From a checkpoint of a small transformer trained on Wikipedia: vocabulary 8192.
Each number is 128 + 24 x the weight over its row's rms, rounded and kept within 0 to 255. Layers, rows and columns count from 0. The size above them is the row's rms in percent of the matrix's.

# layer 5 MLP down, 96x384, rms 0.137, rows 21-41, columns 0-63
size [103  93 101  95 102  99  93  99  93  96 104 101  97  98 106 104  94  97 105 107  98]
[[120  98 166 139 112 143 120 157 126 151  87  95 144 125 116 105 140 163 115 129 188 137  79  93 139 120 147  98 110 175 122 158 120 141 114 141 133 160  91 125 153 123 107  77 157 120 123  87 144  98 107 145 160 103 145 100 132 145 108  74 174 160 105 161]
 [138 107  87  85 160  94 104 148 140 123 119 110 107 114 163 124 111 159 116 146  82 102 119 162 122 113 111 154 160 132 128 119 109 166 162 143 156 145 130 127 148  89 147  95 156 158 133 109 158 144 154 131 105 124 120 125 106 149 160 156 133 147 115 124]
 [149 172 129 110  73 143 159 104 139 116 117 151 152  97 175 184 117 165 136  92 120 135 142 138 136 133 160 101 131  95 114 117 157 132 149 133 104 137 143 134  85 131 135 129 110 106 130 123  99 117 124 177 124 132 131  90 154 130  95 138 115 159  93 174]
 [120 117 119 147  74 160  98 107 103 159 105 109 102 129  82 121  90 122 118 142 171 123 103 106 159 176 154 154 106 155 126 178  98 126 142 152 187 128 178 141 129 126 118  97 118 157 105 111 126  90 112 119 124 128 154 182 107 108 164 158 116 123 150 133]
 [131 117 129 112 138 107  98 110 139  96 112 111 160 143 171 150 158 125 174 164 153 145 116 117 160 103 118 127 130 132  86 123  76 126 140 128 157 132 131  93 155 129 113 166  93 146 111  79 143 140 121 116  98 118 124 172 122 136 144 147 192 129 138 149]
 [104  99 107 147 132 126 103  94 116 120  96 134 108 118 176 136 114 132 133 115 117 127  71 157 129 131 132 109 144  84 134 127  91 157 128 157 127 118 147 116 123 101 180  91 176 163 137 168  87 100 118 116 150 138 116 132  70 183 121 104 141 106 132 123]
 [172 124 121 144 136 155 138 160 108  61 130 117 125 131 136 129 124 136 141 158 143 123 136 159 115 103 160 133 157 130 104  90 125 170 160 124  97 128 161 170  80 142 124 145 144 126 122 125 135  87  99 101 155 142 132 115 114 131  77 144 128 136 113 148]
 [110 138 148 137 173 188 135  93 125  77 118 166 124 108 130  73 115 165 122 137 194 125 125  96  94 119 117 131 166 109 119 124 175 116 102 103 117 125 110 155 146 121 106 130 100 100 103 135  92  90 160 128 135 173 108 119 109 133 171 150 159 131 144 156]
 [132 157 130 195 103 160 136 107  87 118 107 107 129 141 108 125 131 131 144  99 125  92 133 144 137 171 117 107 141 122 134 129 129 129 117 103 159 109 105 163 130 142 162 121 127 121 112 160  95 142 110 131 131 125 103 137 128 122 119 109 178 156 123 123]
 [122 127 104 112 131 134 130 139 112 160 124 134 141 171 160 119 150 116 144 148 150 160  93 130 139 145 115 115 105 136 160 165 158 154 136 131 127  96 132 117 143 102 150 192 112 125  97 113 113 130 122  91 131 113 131 135  82 146 160  93  88 123 113 104]
 [180 143 155 119 164 135 129 168 138 134 108 159 137 146 134 163 125 121 147 122 118 112 147 166 127 104 135 115 129 160 110 101 141 140 171 121 137 146 143  89 147 137 133 136 110 115 140  92 200 155 118 140 121 111 133 105 109 142 144 121 179 139 124 106]
 [124 136 136 139 110 105 114 123 146 103 122 146 109 125 131  92 111 121 140 118 123 136 169 125 116 116 165 130 178 142  79 144  85 142 156 132 146 153 110  91 168 134  74 112 129 129 174  96 127 132 134 165 153 139 122  91 127 107 135 142 131 105 119  95]
 [110 137 143 171 164 135 133 170 129 101  96 156 101 103 134 135  99 149 166 144 118 137 111 151 132 121 121 156 134 191  90 106 151 133  75 116 125  91 106 138 156 131 132 114  88 107 117 165 124 143 132 177 121 149 119 124 114 155 112 146 123 195 133 108]
 [125 138 156  99 110 136 171 125  97 131 102 126  68 136 154 129 163 145 157  86 106 106 118 151 125 172 114 108 168 144 140 128 136 138 102 130 122 106 133 158 129 114  85 143 127 116 133 139 142 165 112  95 153 135 111 116 152 172  97 118 151 135 127 109]
 [113 168 127 112 156 136 132  93 159 136 106 132 104  91 119 141 127 105 121 151 127 159 118 163 128 157 108 168 115 127 117 126 171  99 152 124 135 124 130 112 145 128 164 122 112 116 160 148  79  79 115  98 132 168 148 115 133 160 109 172 178 180 131 186]
 [149 136 113 131 137 117 168 123  99  89 155 107 103 127 123 143 122 156 104 105 184 116 104 156 143 113 132 121 153 105 133 152 164  96 156 166 121 100 141 147 132 161 155 124 112 108  88 137 110 168 150 128 107 109 127 152 163 138 148 129 157 168 101 144]
 [119 134 153  86 166 116 157 151 150 134 165 187 130  99  77 112  92 126 157 111 131 133 154 153 129  82 106 130 125 113 142 122 141 149 170 112 132 156 151  89 117 129 137 121  96 105 114 114 111 119 141 120 154 151 169 118  82 125 126 168  92 110 130 129]
 [148 120 158 156 108 186 134  99 140 117 129 133 111 116 132 115 134 178 164 148 104 108 108 173  98 122 175 115 137 122 118 100 124 160 110 117  82 153 105 148 127  88 158 140 133 136 124 113 137 118 150 141 142 129 134 138 127  94 121  83 163 126 138 136]
 [130 164 131 127 116 142 101  80 144  97 111 111 153 117 121 121 138 103 144 151 202 101 142 143  94 122 135  91 161 139 145 132 111 111 160 126 103 155 132 101 128 168 127 143 106 167 119 141 151  98 133 119  99 137 144 127 116  94 105 161 110 149 174  82]
 [101 148  99 127 139 148  82 135 139 158 142 159 115 135 117 130 149 140 124 127 106 114 122 156 106  95  93 108 149  79 134 110 149 116 104 127 153 127 156 139 118 108 144  91 159  95 126 138 138 140 108 125  96 134 159 123 151 109 144 127 120 146 105 147]
 [107 128 118 114 102 148 103 110 147 151 140 118 162 153 122 148 154 154 141 104 132 158 128 154 167 115 110  89 115 156 108  77  97 158 134 116 146 128 176 179 133  82  99 178 136 161 104 113 144 118 157 127  89 170 120 166  99 130 153 148  98  98 106  60]]